config.toml
d_mlp = 256
qk_norm = false
init_std_qkv = 0.051
batch_tokens = 32768
seq_len = 512
doc_mask = false
Each number is 500 + 50 x the weight over its row's rms, rounded and kept within 0 to 999. Layers, rows and columns count from 0. Numbers have three digits each. The size before them is the row's rms in percent of the matrix's.

# gate: layer 4 MLP gate, 256x96, rms 0.0839, rows 230-255, columns 0-95
# up: layer 4 MLP up, 256x96, rms 0.0825, rows 230-255, columns 0-95
# down: layer 4 MLP down (transposed), 256x96, rms 0.0765, rows 230-255, columns 0-95
gate230 105:493525531572469500505490604462493445462438555428478402492381562597583512470513425526536471456447517393539498557489485571558464435415470497488404585601546541414537482468526483454481501566522491529471547559472570489543550391469539500509464541540492408507510509477512538556453518494531539533
up230 097:523523411517499469470472529513531530474482508416443424515451447559497436516450564577457505537467512540477514388378431525389522474467498422473557456491497518592480505457535512526452651430438471432527411490467549409487496556512463509465458480569513592463515471503455469440495469465437436543
down230 102:518519427526459522520462583503484463511601465390559523468482574510512452499453472539505492474588547480580535491514406449587416547464483481608453459516483533466587568458508564496537441593518540499540591499506490469481407462395564507446532431603455435489518438444483519553532505454540518487
gate231 104:460490537479491507340509510422495412462467492619506512471482544501484461545542599568476504531524533505495486486467554479568447497452536536482516510531496574535546444424646456475515494463572521564506470499553489405557452514487513435527519436508406461517522542414495533454583616419451495484
up231 095:500504545579515566473374458595386531578513460449480522513485474471491438606467509521475611432413462506450568446464525496436444436520512522563592437478596418560557475524569516511467511504440481479521549545492548430550500467440448570550469526541569448488514531497427478511527476495520498558
down231 091:485515523472470565371516496462559488450511438538473512420580586469484529429533576526566423532522560542506483524418492502456519480423447512399495497506463574547487472437550431558514530475525538502495511457561616491536484539502527478447539378433491523515398501432576493424419548435481448464
gate232 090:427492544485489550450543472596549575582467512421537536525540558459556481513522534444502459441485497393578466531525505540436460453505492572549528569419468517448549484491432528429584496541487437532426484463532407444464501469501530516555457559444508516611562588531524502438429616461551520540
up232 085:502467495492507548446570490501534546659411573507512524475488577458535523509517484511575515415548487419553510480485477423524485510478542436582472585458430551534464417452482460431545522495470468502469372473481503405509466453555462445534498507476551575542515571538557574515392557476561482440
down232 091:576465488543541529587480561419542488552488577439460500426557480577429437527488462550497521520578545574507535481483443328574504456560463446476454503509526456531506529439569495534514527447482521424585428548413550488522517460541426561502507453493566429431469534459532574525439459520480456492
gate233 093:503520462470555551478458416503462470547549553475486522443460427515498541400482512421447528508501527494518489500483492526524397414563462513501451549478432511470529534567460426428393584514485538507533447420589542601535622565407497592533439543474426534511532489476509457497511536385502500451
up233 090:571514540530468476460569573443535448540469531443501424363400487431486497611496424481544527474499566495490557502552544557530523482490499479514477479445498454574603552553472557498505483547433671424496509527458515434525479523512436491533532545515552482488426474484520491479580565516426424544
down233 089:520569536505547520524464499507519488475470414450470596573587548535513519582495547529511499487510528531519469543409523408581515559440520539475673495576488536380459519422489438546474403480520430590487515483495499512444503552456552496483491454473561642545497461551517524466523504459473526536
gate234 101:439492620521447451507519487447551493433498413567445447527556488499445522477465535440544492543494429338447498475572609524537514458489407387516413553392576477542463527528542577525436470532435488463503515486502458515416456502508525485488520583522485506480499522515463509458565576483512558497
up234 090:456584537537483517501489518495405472493455408540492503512532524492461406579546585469496416520463548494553492579528530587412524508570477491500509481498434466544571458550433521580547525532423463436441476473483567558561562548495428491411466573618550500552443492471451530530389498461552542530
down234 096:495478507524478398515426549457456565470514540427384494472566491441516524587503460496530500487488415519565510511504486491519437439461387537504453645481531509510519497582524480413441446514487594514623561493570474532468514498534528518526545469543463534513484498492531570425529522507570464352
gate235 100:505546417516462478538495616493516408526593535560436456512576496498452394515547457563553469477457550447470478436574455537447463421486429561520456521547457537520488510527669528567392531572558501523436497473554548497552538502495525492500466550485501379559537530449501504486505486500561520519
up235 092:479475415449394505530502481542376506501515524505533514558489464565376548538530448585512471542510473559479443536480505551504537604547525492524514595434490457492416498474520541476600561510482479581500500428559423560448437573399472561504507454584454549489480500475521470527421414513438508529
down235 097:481437484434440495447526549581522454487510518402461447567466495409427452518572484428577510519584570452517414477551426467484492451409498468469521575456507544462545495522617469382559487482534508436394427511483465555510543474571453515506451474481470543488472509438542471466517509458583575546
gate236 106:508593486557523522482504550557518406390469466488490501547425447521535443508417539516448415600480639500479549462487548448544445501452516466412508503433509443460534495537516540459524367458531415522475505526479448547444516423572463511480439450485460534523410469457490511490544498580516416443
up236 104:543463476512559503519458470626539494520507459408416495376498568504488462472460494538378507416476463509472468508453587557461399511458498549449523483540502435448640569394452474519483490473516540518573541424543442578522490435467494412495518540458469485496496493428444476502516511490572450526
down236 104:554540585425441459487443547527471534410469645512544432491539510472625512562509584535542504509615486510486506497489383531488506515569506488520421476482586525481458392529411567519463516540511496484464453545507445499394479478441413527455556497565425449506468492499500461535457458479511468529
gate237 090:490455492461509385562567457510533412506499456478452457468501532436433516540477453499449555534489526504493549515470649621406515466560470571466465497452464542511450485559547485490588481558445490441495588483469443496494531505477541658450457503459499416432446516541581491546436518495550492475
up237 087:405546500503422464526425477573500530493511509459518543445487560483548476486477475529382494533471555481495449454513483583569486598613389451429444539547484489555554497518518477476450479430590589487515465472464631479523474480546610510519504461533471432486443588490487431454478521510426456551
down237 090:530476540515603484511562470475433503499508591464463437580475520496486484583494633527589512444447437424539480590400444521409399483472450551509427474510517543428512493536515510592511435522491481516499488493413480526490504386528470533586528474406433527568442555505514495515520475536566495489
gate238 107:477457509424571518427412551477468485577465504557535491595526506462467543410465567503472474508492503468501458491466612570439414568454508493423594596398450540476574501507557538455519435533532628487444484527529495540565538567437449449616483481525499456503498450539521476520488557516506542503
up238 105:514546540506533468469405505491536585385522498444490399475477480474389380517593483584534529503539461465470433489489483468491537533530499524496549614453501587462526485473529524547421506546495516506497519539477518442436543468538553501592470482495494606471458586582507496558595521464410586494
down238 101:557536512505540546497482547500499557574519448511422475496532522519488489479496446574513525442343546494516532468526527417554488529574426540529575514415498625508506453497403526521433568577462491466458507472372547484489442467478468454409557525554485444605524559565510540414460505492479521549
gate239 092:472531468455533484393464459438506575489464572639450554540442486522410515539476453583427537540510473523500515457530460482651489504500524447452521571517473520511404539537543463354379514483494519471442507506478548516515493500461453477485493498437487510500597531587592536552543504458518518513
up239 094:535605397443542421511491384488510489554503499386482530477497465478442523467459509422511519538464480498453477479516374529528520458456487459536472498471509541479519531469435480457410620492552490446485566530553489547545495504432524528515443491576488504516545497506480477546573707524490489567
down239 097:581451541461508471559446511458539505559515494562497494499313439433497546483495464484437539506484562512502548453486465430425501467456465399388452525535496564536467519509528551480446489487501570550499460496430532512431528548514567548373500446385533504459487440555509580566467481443551525480
gate240 094:512548526457586479446529478491526581419498425436592444529546504554570459475468523591544410497512512419557475449432416472398541521528538547561497539529485458534542495426490481457525448521562496393455590545501427593487471506545466556489512491614578460444486529536466478462505543544463443548
up240 101:507533510448515569584500470442459501504526447501495454566480503537529460466451433455577433499530499449592547496427483503408571486515511525493501582457456418507471510516466408595580539586470455539500482506527451458600584376502443508430496447545572484470505480480467476554463542527496361578
down240 100:372418489599557510527558565433472535480519496566463488443420488487568495511446424528498516505377431516543522414488514485506519470476553405459457646465463519552489524472511462534519522501442610485501528472535465484553421565475502470463472456502476454426465463541470600481490462537606518475
gate241 102:514476543533653477484494494545483463486469496484552406490507465523600463460506462506472400489497432390543482468464519577458527551455556531514520532406559465482582528533437578458509441487376487474421498530423431559494559531449490479445535572506598481493519476503507546417430549545538445536
up241 108:555515484433534384502496489463436575529481522521488472547436470562563465570534485462440477574439532446448573460456423530465536555536444403479472470505442538504530408489504548534516515546466492438510476476438544473639461494479343487455438490518495496517496422527477457408509456414584475540
down241 109:591380477543507462518499550506484582500458479510559504456518497546533542513558514503398436550451473489526482467323484514548517513456543468515436486508519607510420475457565512491529520512493499543523530438480463424518372531534418438506472414469457524446440545463503514560500591434578534430
gate242 090:499468414475549424487437500463618402464519503508443433522515513490464465526516480448515404601457469409543544546397579506541422531432551531434471531436499504434476512555409506475589421538489509432462599399560471532518516489513487569473504466501554542513551553506559505538453556553518490506
up242 112:457553529500492545413493444447459484453503515492458502495485553505473509492502438495464516360497528477584537499570473550438543451467402550535551444498546611386510472538525501477446535450578515535502429507505370557516416488408451508459471397392480548560513550481436522491572467507525488553
down242 106:473462507476527489434545478497545507405506474497427498538452584486405522505520433499440447397530557408550571552458430477487479480460445516492483499456528517374584459491438543426563566474528591460522457459538504421479530462427411501520584510490529541545598530500520568447551427556467456555
gate243 098:550568558465480538419488480532524416487452409564469481448419519503555432438546463561487489618459552536624510470509438460444530474458564451469537476540517571603506457480529459513430448421488419631501470425493490533537569536500511511430488511569534544497491438455493522497543482516526429570
up243 095:488493521504497543525514530433570433509510404535402471470493611432474481464486534596481519416471576524570468511504451536441518442464466458525558487497406550537444433565397467573413476519484368582431457512505477465544548527511539577488491485488465556484508536479563545608489499499498586461
down243 095:467426442571540452506577440480455507475431507478539450487427488456506559562494612569527518479522524590484518553539438468557559567535421525509425440482453492529525495566530564553520553527382544448535531539512491479468484526608493523545511479419559450586491577504567429515598456482509411453
gate244 106:468528408457434485529433411487460483539517473585530478516434564460488508380455512575569545508485514491522621584558411521565449505460488540539564530499536441487462507556475526482441455455495431540474533467557456556482521445434416576516479488489465579521509512557524498409512604536574426566
up244 116:526467481521458462466562448474404440603525517576545461437426482511480506400440523540504554502514474565541488573481423416586517453419375526548446501480583497483469541359505517507437422439541469533483460549467489559453527495447497576519543463481517481554501446467569527471513594481449525494
down244 114:543516504527527425458517518490449494626526486446518503486541491453444561538499510461470491492483519548436393556555532513526468493543453513486540522523606490562417412479501420444463417473472486581577466540504555543439519529562523524520575441498539510460540514589472527603486639383415468523
gate245 099:464595542501459387454527545439399443518523474420440446447503440508471512497530436427411524563451470543438560491542464529428511564537505507437508554566453451566564456484542519554495441504483548539493462588541527495559575541543555506487464542488584469499525415480591543426478518518567478605
up245 098:553459455443535502449549479491504476527444533368450588485554600526539605500521473542541528576577446461564551512509476437496529574474411573547494516497638546583557535522513544534570492468475460479509449463501566473543435583420511486475491450570493480438483510463521444562579465462542542512
down245 101:489482492623474498496528460466515469437465464520409482658520488533530604490536555519546540508420517529520529562522466473465577489512455483559518459548495450533507492471493466509502444522530443473427466452477503419482445547421464433492336578544592485496578590484528463516453422553477458461
gate246 104:435545497480483495509544563461541435422522556501556507477528547500621498518529487481483488493447520497514454498600424555474524505459445493587518607421615559400531468445512479448458521591508533460520572441557481493534406484442566469524399541511479515529564508480494569477646464533452518506
up246 109:493552467525501553623454500483469456604507530523432502568507449514491531511540493499434510561482501546531499474521455575462396584473568544483461464540476551461500471539454468376445498499556522531434487484438493495470636531596581425625530500485495551531503519499526430503532505517576626468
down246 109:498480552525456574512493609495448400426531601532548496455471517489520463514488480532463488524527541556551507394455508413427382537440450469554496578460533576524578425508516472462470516632545462457441486465497502519461440463461509433551447548498463553370522459475478478454522469427513538464
gate247 094:498539515472483436508488419452479533594425477522482501388502526553463438527492499574454555461465474450538485492502515533420439496435552481449613549403453606481461478499429424531453497477456476486459514391555486427502533522534514528558491489660475513474494543630574485483451505523530547496
up247 086:537436523382546420574447444442429486497493584533498570485496497534590446510432458577461502447498527557459475459578494447434457517548579416567586512470514456527468474515476548508527450523500534477506425579517456509499455507473468544442466432514505505513610526454682533519494447509495515546
down247 088:514506402486466481445521525543565511482497430491553467507510459481520519440542544488502454532531587509587472407504564546473434452392527538500489481600464497482513422452472533476460474538502442467484647436547602489512626524492510388497566509466504527544420487471425451537441548455457552425
gate248 096:539419516462518509547590466576489553461450523480563498549514534482495478561522571468421525510484554533575534614483512584414548520537359512500475465497450566424537571501491500547429508414496509561457580590539429517455556552486542518492380495436435488481536430464526486476570487478532563517
up248 093:558606490518488503502451513476482530507501501475488508511461424536546561413532448474607446504461451418496498476481526493468477459414523544476447477538511461573507546428426564433516412556403487540434489475481534537518540429427567516520535587425558518462494501567371482498517505660500545553
down248 091:524451571484429539484434566554549482494398449440570508463598565479542563474497565523468431484461454593468503589566471536535527490492465538484560485528477508442445449543511418525470524452515543534518531418588558514489525632469568514523462396515518436491489364489480503462499515462485414456
gate249 105:484525419410465494578429528451542491507501566597447520538411515499506455524562552533486445493467461444492531424637493600520421496477506587525506507459412555515435520607514450460497456466429520505469463473507446498534562506463506578531546590584582531447516480532529475536519594535489566546
up249 100:510499450483466516471596577535510548535540483435529535469521513508564455528516474428490517434468513457464453514465463539430465487486472568452488580517515582479551579475409572439564472524449492519474530485502509484546564462525504583552529539538469290448533493663473556505507462468536495423
down249 104:517485498557477550532417607486505397513560593575467451533497512527533392530477530489470510515565511490389457487457424431441481494576505525462436449495551416435524472368466554498437474456503488433402471501560447463584488507512509505555531538477566528545534517502484479397503527515420577512
gate250 098:440554508483563512423502518459516544460486467532505482453584466506516486351518513514429553552421486475433489421552447494448452556477590517489552574495531514366536463446535520406479561573490533555463473488485533556517562502428561508446488587554435512540472549501483444437583461515431480596
up250 105:563509466534406474481488404498594511512556541483567515484559464457537475502498420444542528572580401437558468431457495509492609514539522477504471521466389493500421500506503493460524526406465493554497497485396439394432483546665489423427518529534480459543536468492439492521477532489494506514
down250 106:528479468490421469520480566489668501569503575503435516442519488458476468432448535454488421448539531496433569533482512500516428557490479485500360487520456497551450476487510405677491542448539425482476453494544502520461584474530519472554488558456534490470580483506484521401438493534529531466
gate251 103:474555475341508576502457484521536474489469520511411492535519429580525446546425479452510547477481551490512540398502509479498521493440492473449503593514465557526470496472502481383544508623432515547470554477574431417493564478447436527440438504456541508486561513437479492453542493455560425621
up251 100:456497448461458487477495410431542530417495568549498496548499556451574468519496488548454442583449538501552520442486467519607482608389537500546510500463514511474613588554487441520539513437543503443397460392521474437487462517490504478593541530492416537591432529524512483429482491454423472489
down251 100:512566457556473494484437456392462451429419583528555485508542515563499478559455559524469419479548474447486545461402494417518444429463474500474421539422607520504480452445476523559487534495493624513424470470514494508427492482435455551561468473499505498498534445505529364480490445510487481625
gate252 102:523492541528551451364484576432598466424527460547553479478455506469469428470494466459366381469430425435543489489601580488504483434481457505473520502468544517444376490518566493454512461478516460481489562437460463575506483469458496522486428471508606537521536518474555509462491448488414523501
up252 103:483492540496438539524489419567408494544514577501426513557531521503492617402518489467517501497492542533569533572462509513444580555524475523394424587579466451443538507433436485506490536447399602522461515533571471495543504625449489500457505440535440482535548433500529436464457550533534483432
down252 098:463598507470480431422408512513472479523573437543477440438511497504433524575487481491516436485560557483644520517489505527417585341479435548413541466436519497556495517456483432475423520518487540583536498513513504537521479519495475482505483446519534605422597521557528476514518470482546419448
gate253 099:462530536468481524455474436567522518491656486457534531523524595461463522523541540583524448571508371531499637550486508449618463503459508470521529456464559473411426475504495451497509478514523500548506508553477465467399514598436478546548504531519504491555472511481538545480524521497486456658
up253 096:535598432518514500514529459413479494463528454554496488434496543495448495532477513438600569486505467518527504456585452512448492463494481402397450527494436623513525461434464550466438534587501634389491520530451464428549522540538456487520465451494587543517575551552526437529483482534456418453
down253 098:556523547539484492446457445586535490536505512442467448528566449493554560501483445549480475525533374451525594505517515468522492566538559536561534474496540476497545591550523509525587518499453467588575489624425465517436483535431589459545578553522509479487484491526427538493536445554488611623
gate254 106:591477611458530475478517412445529451573468508437422443489535417566576522480500578433518472522480544539491389482452471512546486558455506543603555549468560469505468466430555524506458483537538479474506498534438497558508490589393665523552489457488527508546545515564464521450539488513513449552
up254 100:567460613453491443557565603521456524567508556542568480565516555523547527543529469534480490529490555566514485521442455551424511467453555424533405447409523488547567432523589509421590497516483381511443477556467560463522522449528480481493471484395400492491475536567560527539541500556516501492
down254 105:508442407490538560453454554514427451456474495475498523497399491553432487524481401436547593484382504536510486455465468454530452522426468420498512530602504486552497516510493647602449514482446548443447458486463480486488511452460423548432496460506523417493496602452482540522469460497603459479
gate255 101:494564504493498517495342397548474545461491464530513463497448492577541433529444445499481530476503521510514536403493543614517424543447518540490481479567450569464499493505517554408480527509552460507416513462601547510466470512522455546488443475507556497532620571391548520461509595399565491490
up255 097:465528460493571477490601494470540545608494520427474414490563505506528536517518563448487440585519389595625494528505456477543556511464445479556458577433504409500506553441498507526605450472496485590537500531498419433404426473483552469445564513456518501492543501535536555490545448504479474575
down255 098:516530538497461422496428493506436541523472512468509459521509550470607443479508432503451407579428510476517549496523492551624475508499514494616462428541484440526557602527554478516529498579549557496492580521514482459454391499462576518572401526493507439432528458457538558591569450580536542512